Weights of a small transformer language model.
Size: 15 layers, width 64, vocabulary 8192, 1.85M parameters.
Architecture: RMSNorm before each block, rotary positions, no biases in attention or MLP, untied embeddings.
Training: a variant of SOAP for these matrices, 82M tokens.
Each number is 200 + 40 x the weight over the matrix's rms, rounded and kept within 0 to 999. Layers, rows and columns count from 0.

# layer 5 MLP up, 192x64, rms 0.235, rows 0-50, columns 0-63
172,215,250,218,178,203,189,194,167,175,224,188,235,250,220,242,225,265,238,179,275,166,196,188,189,87,136,165,210,227,130,206,227,227,164,173,211,217,169,238,217,197,217,251,143,226,215,200,227,210,191,173,254,184,148,152,191,212,157,218,252,156,166,167
246,211,198,234,153,220,237,148,187,190,235,283,242,205,200,193,182,158,221,182,211,213,138,181,226,164,256,153,184,206,156,205,193,172,258,169,190,146,226,204,143,200,128,163,194,203,170,153,204,232,142,189,209,163,187,197,214,124,294,173,218,213,163,219
182,197,149,215,267,170,167,174,227,236,206,109,250,228,181,148,141,223,159,123,188,171,281,238,181,270,213,157,208,206,243,195,290,163,184,206,166,227,209,208,232,224,187,151,210,183,187,245,161,201,150,179,255,183,176,245,267,230,236,202,228,255,118,164
195,174,212,179,165,194,234,172,219,303,285,204,183,228,286,262,170,212,223,209,202,189,171,176,220,174,243,205,186,203,236,171,265,239,203,208,231,194,193,243,222,150,218,142,142,168,174,106,260,210,215,196,183,159,196,183,203,135,200,181,212,209,202,220
185,211,175,160,278,165,189,182,188,230,150,135,199,219,195,200,126,208,118,205,184,192,119,178,196,253,173,159,202,227,303,174,154,141,216,233,286,245,168,238,196,242,185,176,195,128,251,220,192,139,236,160,112,152,180,161,103,210,190,213,192,205,213,271
169,235,248,229,238,190,208,185,174,153,203,291,195,136,172,189,246,291,192,232,193,256,214,142,171,244,178,178,229,200,174,183,233,181,208,261,176,169,233,225,126,271,128,168,146,252,212,171,206,300,222,163,227,179,239,224,250,201,269,215,161,178,178,180
259,162,209,193,131,186,219,204,202,135,182,244,290,159,218,194,193,209,189,173,175,180,214,136,207,220,163,195,183,203,220,202,232,165,176,209,156,135,199,146,199,164,225,216,215,150,249,239,191,248,182,277,238,217,93,218,209,202,222,186,221,130,176,249
194,193,179,248,196,184,265,200,161,141,224,137,205,213,140,180,215,265,187,239,180,246,206,228,184,183,175,100,163,162,227,141,164,207,191,184,207,216,150,221,172,168,250,278,196,280,199,207,231,275,168,295,293,220,170,212,280,105,199,240,172,107,167,162
246,220,184,231,181,217,237,230,262,255,144,201,143,278,209,227,137,221,167,157,161,203,193,228,162,177,186,221,124,181,209,238,210,155,218,197,243,161,168,212,118,216,230,196,187,197,143,162,202,209,215,280,150,249,233,155,138,200,177,140,148,189,182,209
217,291,195,190,180,189,163,203,262,170,154,241,211,223,169,165,227,217,202,173,183,94,206,208,173,199,247,237,229,181,171,206,196,195,172,186,261,120,145,282,164,260,237,256,285,189,242,190,144,151,131,189,190,150,239,170,206,249,212,203,196,147,204,274
187,197,181,215,199,218,184,271,191,223,154,141,245,255,204,179,207,187,189,217,206,258,226,179,189,224,158,120,200,147,143,230,121,254,182,187,220,160,142,160,249,199,210,235,165,127,204,262,209,183,173,148,221,194,119,156,131,248,264,207,215,309,194,247
162,172,234,208,116,264,172,158,148,181,228,232,217,269,189,182,250,211,185,171,130,181,154,223,208,180,199,232,225,254,180,212,192,238,246,184,202,230,153,249,191,303,207,317,134,135,178,135,174,117,217,201,206,177,256,133,129,159,198,186,248,117,143,113
225,178,200,187,234,180,225,168,202,170,248,166,120,208,166,308,249,178,248,174,174,179,168,216,228,226,325,149,203,194,202,179,149,138,153,225,177,246,198,248,142,249,253,282,215,157,228,181,271,193,220,220,200,190,289,188,171,186,213,270,181,175,239,171
216,122,208,192,200,225,197,192,246,226,208,241,234,216,266,130,197,216,240,251,133,149,164,237,222,258,185,251,239,168,155,198,233,220,298,225,248,205,205,270,210,149,243,151,225,202,225,223,108,141,171,159,166,283,227,176,195,185,221,157,221,202,188,220
298,189,145,224,313,183,231,195,233,185,201,244,180,139,211,233,243,175,255,152,199,154,216,179,218,193,193,222,197,213,236,171,190,277,208,141,213,232,209,201,163,240,146,122,205,187,208,247,151,203,138,279,143,163,202,215,199,246,232,203,179,258,216,210
212,162,186,216,223,172,189,128,193,152,180,232,204,231,215,183,225,252,221,238,159,220,201,246,196,236,256,263,228,182,277,146,279,202,241,223,276,224,270,141,163,188,217,286,186,292,222,231,235,247,124,132,103,197,134,209,239,195,205,223,216,243,239,231
201,184,182,216,167,203,293,181,230,245,204,171,179,210,203,195,202,172,141,172,185,220,159,198,230,186,194,279,215,168,222,285,172,195,211,231,167,146,191,153,198,236,200,206,192,169,162,191,175,204,185,179,179,167,255,215,179,215,222,213,215,144,232,205
222,214,152,240,211,206,205,220,204,195,198,211,165,208,202,183,184,175,263,208,127,259,206,205,253,164,101,259,176,212,150,277,176,208,157,192,213,202,201,117,198,245,202,263,154,225,191,202,170,235,254,239,217,196,300,228,186,214,179,205,195,224,265,135
204,259,145,254,203,224,240,232,174,133,245,169,211,132,305,144,196,153,177,145,188,269,132,219,155,226,179,164,192,246,173,191,115,275,266,205,241,185,210,205,228,201,167,236,134,211,216,214,159,130,164,196,192,232,272,176,298,161,263,247,138,221,270,238
229,212,269,239,170,216,164,192,263,277,223,177,148,232,171,165,148,255,265,218,271,176,168,254,206,256,154,195,222,226,172,176,262,198,151,201,224,299,296,217,161,243,243,213,197,211,168,131,280,279,228,189,202,248,181,276,164,202,198,200,187,258,231,171
128,301,122,198,227,199,110,246,230,227,256,194,225,210,231,185,225,178,191,216,190,245,241,279,226,206,158,231,228,193,217,211,168,181,203,239,169,198,242,205,246,184,252,120,229,237,156,181,280,159,226,114,233,155,255,197,203,254,140,214,190,224,143,244
228,166,165,145,191,179,133,213,252,209,163,244,174,188,232,191,144,246,155,176,207,126,210,161,269,249,247,179,160,188,200,195,304,173,135,249,222,331,180,257,107,203,185,229,220,191,199,254,114,177,165,110,221,183,158,165,197,236,148,139,194,198,210,151
197,229,210,194,219,161,226,226,178,141,229,193,241,215,156,158,231,191,144,279,187,157,85,278,258,292,180,215,149,193,165,254,211,155,162,191,180,136,201,268,168,192,189,191,145,169,269,174,206,194,144,166,231,177,219,305,182,214,235,264,231,211,227,166
197,174,116,133,192,89,167,213,231,146,234,319,244,179,244,97,220,174,227,160,213,155,230,223,121,207,144,219,201,185,225,199,149,226,200,242,153,205,201,185,177,110,207,181,272,203,259,196,227,222,226,295,213,168,133,244,207,276,128,190,202,184,170,276
231,216,168,144,197,232,273,198,259,176,240,211,190,149,186,230,181,232,231,145,165,149,155,254,253,197,212,204,194,208,266,250,135,237,228,247,170,245,193,275,175,193,179,153,189,185,170,267,155,155,240,93,162,268,207,195,151,169,243,198,225,187,211,239
263,224,185,178,199,273,213,169,199,232,171,169,242,184,125,257,193,155,194,172,256,210,129,255,293,196,184,202,160,162,201,213,153,277,157,253,247,250,217,140,181,256,217,126,236,123,212,226,204,174,240,191,230,193,177,245,189,188,215,205,188,180,207,275
208,254,232,303,265,160,193,192,236,156,180,230,153,171,194,207,248,258,168,143,157,188,236,228,207,193,176,160,201,234,169,245,181,208,224,196,266,214,173,232,166,206,249,197,228,190,265,224,216,217,222,212,132,212,196,201,203,261,241,116,238,207,168,261
168,192,211,197,239,232,237,139,142,260,193,267,169,214,219,161,202,190,139,241,197,219,210,235,195,163,227,224,200,153,145,193,163,215,254,182,225,223,189,218,263,256,208,158,171,224,185,150,248,175,254,128,267,168,254,213,186,171,199,183,240,219,148,166
136,219,183,157,247,162,280,204,176,232,205,173,167,205,157,232,190,305,283,225,178,196,266,251,270,145,212,191,174,179,185,280,242,153,161,196,198,274,205,194,238,214,169,249,206,156,257,221,196,200,243,168,198,112,143,245,190,147,172,253,195,218,148,246
197,116,243,179,181,205,163,215,245,217,219,141,220,193,252,171,197,123,179,181,215,188,274,198,209,199,221,151,206,171,136,225,192,193,263,184,248,284,166,182,197,238,186,259,179,193,265,296,176,93,174,147,169,141,163,148,111,206,165,186,224,166,111,163
229,144,144,215,220,194,179,224,246,196,215,206,225,228,145,330,219,147,104,212,136,142,145,197,151,182,164,218,187,138,161,196,231,316,200,219,170,224,192,206,256,192,189,240,194,237,180,125,289,131,296,201,200,253,183,220,194,134,237,182,215,193,235,250
282,229,229,145,157,234,259,165,212,184,156,201,113,251,136,148,207,193,208,175,251,220,203,251,165,199,159,179,135,197,203,202,136,202,197,211,193,177,176,195,171,231,228,192,285,187,187,190,199,158,191,187,178,157,164,287,194,243,169,246,234,137,279,160
158,192,192,201,246,246,275,218,252,218,220,197,153,188,216,208,183,216,237,231,197,225,185,226,198,179,152,95,267,175,214,175,207,275,210,152,198,263,162,192,300,265,281,248,143,202,205,164,214,144,196,174,215,172,225,184,178,253,197,206,189,146,224,212
241,241,206,226,253,168,206,201,216,268,174,274,238,166,239,318,214,199,192,190,233,137,187,212,215,206,278,187,218,146,138,160,194,155,251,212,217,170,171,221,215,60,233,176,210,196,296,214,206,206,174,241,197,195,279,168,139,232,148,140,202,139,193,212
139,208,284,249,140,141,180,155,165,237,198,240,260,255,238,178,152,260,223,157,181,196,189,135,192,208,245,136,206,165,120,226,202,168,201,194,159,176,127,141,199,179,186,226,192,214,123,170,232,217,245,317,220,239,179,171,191,224,243,238,175,166,193,147
178,166,195,168,216,182,259,196,191,144,230,181,152,109,193,176,212,102,206,190,223,218,177,219,233,222,214,240,184,211,80,200,182,222,253,205,153,199,227,272,166,166,227,105,168,184,166,178,176,190,228,227,275,169,185,213,177,174,245,230,230,269,249,166
149,189,222,213,190,190,183,185,273,255,202,94,178,224,160,212,212,204,210,163,275,249,175,265,174,146,210,182,187,184,172,248,135,209,236,205,234,308,232,154,226,235,227,167,202,193,254,198,198,82,220,189,156,228,188,211,209,200,204,167,281,182,200,253
203,162,120,230,244,190,208,202,202,225,121,216,123,250,147,218,172,229,245,141,218,197,225,194,219,157,256,277,153,215,228,219,279,198,275,151,159,259,219,229,214,241,199,211,156,165,196,165,140,179,175,204,142,197,259,173,208,257,182,156,239,231,264,215
216,184,226,203,212,150,219,213,151,217,173,143,142,197,224,149,149,241,167,267,205,156,245,193,249,215,255,204,224,211,208,220,196,213,179,215,202,271,259,259,88,199,229,163,304,206,190,264,237,188,153,180,258,192,164,196,207,176,164,178,186,209,267,199
225,157,189,185,258,219,132,187,164,192,160,258,197,295,189,259,211,257,229,221,223,218,222,226,210,205,190,191,227,181,309,211,184,210,196,230,195,203,215,147,232,277,201,149,209,107,255,200,210,204,195,181,164,192,209,167,259,213,218,255,132,233,193,205
189,250,186,238,286,200,175,147,241,230,210,163,249,231,207,205,238,208,150,167,218,204,215,201,235,161,304,246,191,256,144,253,201,161,150,199,190,161,237,243,198,249,229,214,233,175,195,248,212,196,195,165,140,192,289,189,205,111,259,252,129,178,177,194
204,259,195,212,220,222,137,175,201,150,209,153,214,168,135,179,163,171,191,161,177,153,222,170,262,193,150,177,197,222,278,169,225,223,313,233,279,219,216,242,214,220,213,200,163,245,190,230,172,194,201,226,204,115,159,151,167,191,189,161,167,207,219,215
222,250,218,180,181,190,209,200,156,193,182,206,172,220,216,221,251,243,161,147,202,293,242,216,258,136,166,206,217,152,204,202,112,155,256,241,144,200,278,198,255,153,218,231,169,110,178,184,177,180,259,184,185,119,197,128,177,110,192,208,199,195,203,225
164,204,232,241,215,200,197,155,88,161,179,237,275,172,216,338,262,194,191,150,155,264,163,211,188,191,227,218,166,259,186,237,151,195,244,241,171,190,192,186,90,220,184,186,222,144,198,124,220,197,255,209,171,159,264,199,178,133,210,177,223,225,129,227
211,156,190,207,159,278,139,180,221,205,238,152,228,185,218,192,140,215,198,279,223,197,204,238,172,170,145,179,210,146,191,112,206,146,194,245,234,222,189,174,154,217,189,124,180,149,257,219,181,160,225,192,210,190,201,113,214,217,255,228,155,193,132,143
240,269,207,165,189,141,166,218,204,157,177,180,162,195,164,186,162,155,158,222,262,249,284,134,166,186,175,196,274,201,141,182,231,169,238,245,206,243,132,234,208,238,198,348,125,174,216,221,242,228,246,218,182,217,271,274,223,178,234,164,228,162,216,137
256,192,165,206,204,156,102,172,199,166,215,189,187,124,241,177,198,217,160,144,213,214,175,199,197,164,244,152,189,194,198,181,216,164,162,197,196,174,150,248,264,232,232,155,225,234,142,268,206,201,137,187,215,144,231,190,236,246,235,198,197,196,211,207
159,243,205,214,250,250,227,142,295,179,143,176,197,207,194,146,230,198,257,212,212,218,214,226,172,156,193,141,248,124,206,181,187,197,177,116,244,191,160,186,300,158,161,213,214,232,176,225,226,177,151,132,221,199,198,160,288,259,203,196,291,266,218,187
177,181,240,178,205,237,314,210,141,220,215,251,212,177,111,222,251,208,225,178,226,186,166,213,202,182,199,193,218,182,221,179,195,203,185,159,187,144,235,197,204,241,174,172,238,222,156,168,121,166,279,218,204,214,221,240,200,230,229,196,134,186,215,228
167,231,208,203,134,228,172,161,185,214,192,236,172,204,227,171,164,199,158,208,250,235,182,232,198,193,91,225,221,164,197,180,170,193,233,188,171,213,233,205,190,129,244,153,220,230,137,147,220,206,108,194,272,103,155,243,212,220,140,129,210,211,171,209
197,187,165,206,242,225,280,213,173,176,237,236,201,210,190,182,196,174,142,192,206,209,196,193,174,247,199,187,165,262,148,147,182,176,205,170,213,87,165,183,205,174,226,309,224,196,228,171,251,192,203,266,163,260,208,232,201,182,268,235,150,177,203,186